python train.py --vocab_size=6126 --norm_eps=1e-06 --batch_tokens=8192
Each number is 200 + 40 x the weight over its row's rms, rounded and kept within 0 to 999. Layers, rows and columns count from 0. The size before them is the row's rms in percent of the matrix's.

# layer 9 attention key, 128x128, rms 0.369, rows 120-127, columns 0-127
144,200,232,172,186,170,241,176,188,165,176,242,217,184,109,243,144,240,216,198,162,164,197,243,271,145,186,234,225,185,224,190,136,242,207,177,229,205,176,250,268,199,250,199,243,159,78,115,247,238,230,230,139,187,197,211,210,256,205,235,208,235,133,195,208,207,241,235,182,162,162,153,155,170,148,205,266,210,167,224,274,173,211,170,249,179,175,250,246,156,192,128,235,225,276,181,191,203,191,206,132,328,194,191,209,131,249,204,234,230,159,188,140,175,160,223,145,170,230,201,247,195,170,208,222,140,192,202,178
125,229,202,230,183,140,228,249,202,165,177,209,152,217,135,213,158,162,206,224,192,244,146,267,139,144,238,194,140,178,175,164,192,187,223,230,265,158,171,189,207,234,180,131,178,201,90,177,180,211,261,178,234,175,209,222,252,221,160,156,175,198,211,131,172,156,245,269,105,222,297,249,255,176,200,200,186,120,190,193,203,151,188,185,206,191,147,303,176,239,199,265,235,170,232,164,236,154,180,244,180,167,212,184,202,218,257,180,171,235,238,168,241,222,251,215,156,197,265,236,134,221,148,176,169,270,221,176,179
115,197,250,211,242,264,192,177,232,229,217,116,260,226,181,242,177,288,182,180,203,302,143,196,187,190,162,241,204,205,200,180,189,283,216,187,264,273,193,231,191,233,178,158,236,207,192,191,203,236,234,218,222,146,211,237,266,249,120,174,163,205,181,190,200,286,182,200,90,143,247,213,186,140,275,211,183,158,208,175,208,128,187,284,230,176,168,213,197,259,188,199,153,245,225,240,204,227,212,155,162,136,237,214,190,281,209,181,184,219,237,166,184,167,122,145,221,190,188,250,159,159,248,205,180,170,256,212,214
124,201,159,134,205,154,190,189,207,181,159,199,154,170,173,170,219,210,245,146,215,243,235,216,211,257,203,229,229,240,108,280,238,239,167,182,260,171,211,221,212,170,192,205,223,186,267,162,237,143,223,193,171,231,236,173,223,204,286,244,201,175,216,178,200,179,194,195,270,247,177,185,231,271,197,194,172,148,225,279,129,291,227,272,138,251,148,142,210,211,165,219,219,178,139,127,198,240,253,149,193,162,244,218,268,262,287,211,214,125,149,193,153,188,218,205,215,180,235,186,226,198,275,230,251,225,168,163,220
125,200,163,213,130,139,175,223,196,259,173,199,180,167,142,135,103,239,123,122,234,184,175,182,193,222,175,209,201,175,175,193,227,225,240,206,220,198,218,213,188,202,186,232,220,232,193,163,242,242,154,167,210,264,211,188,233,174,191,158,172,181,174,188,162,231,154,198,292,177,169,169,188,210,232,95,225,209,217,249,171,202,225,117,166,236,235,173,182,204,234,180,166,218,216,197,265,208,237,205,249,128,221,201,245,273,177,133,197,207,113,219,205,251,264,198,120,226,138,127,188,263,141,197,184,208,232,316,184
118,238,151,223,261,143,222,285,201,161,175,205,182,230,248,223,172,218,240,248,156,217,255,220,246,164,255,198,96,169,137,167,179,201,174,202,231,237,259,132,186,169,187,155,219,126,271,175,167,246,247,167,257,203,224,224,194,226,210,189,171,208,211,208,180,148,245,250,230,243,200,200,248,155,179,150,183,174,226,190,151,202,222,332,221,169,200,215,217,256,191,231,235,193,135,227,268,174,107,202,180,190,202,206,230,170,221,192,191,233,154,164,148,190,214,213,176,200,275,258,176,211,220,120,235,202,217,304,205
147,168,202,198,131,187,221,240,187,270,260,202,219,187,164,195,103,134,177,235,294,230,199,233,181,220,249,216,188,135,135,156,173,236,209,273,168,167,166,223,183,174,204,237,178,179,140,183,216,206,178,129,176,237,196,207,167,180,198,245,208,185,150,215,165,116,164,272,171,222,218,240,218,159,225,143,221,291,217,260,229,241,200,145,204,235,176,252,221,113,134,240,214,187,234,166,188,176,186,213,163,238,207,226,239,266,152,176,189,240,197,162,190,185,293,246,120,261,228,190,249,150,156,179,233,205,187,248,183
140,218,191,191,138,228,177,203,233,238,142,181,238,209,121,194,268,240,182,204,217,239,121,226,190,203,251,250,131,206,115,171,139,265,176,235,176,198,183,180,172,238,180,161,142,166,179,189,219,252,196,144,211,194,222,209,242,234,214,185,227,141,201,250,164,294,194,196,174,202,220,138,233,203,229,239,199,191,213,160,130,197,229,194,143,222,159,201,203,172,214,300,269,218,148,163,181,203,226,140,163,184,225,152,223,297,309,252,151,162,233,186,199,168,234,181,139,258,201,171,203,245,278,136,193,204,181,202,230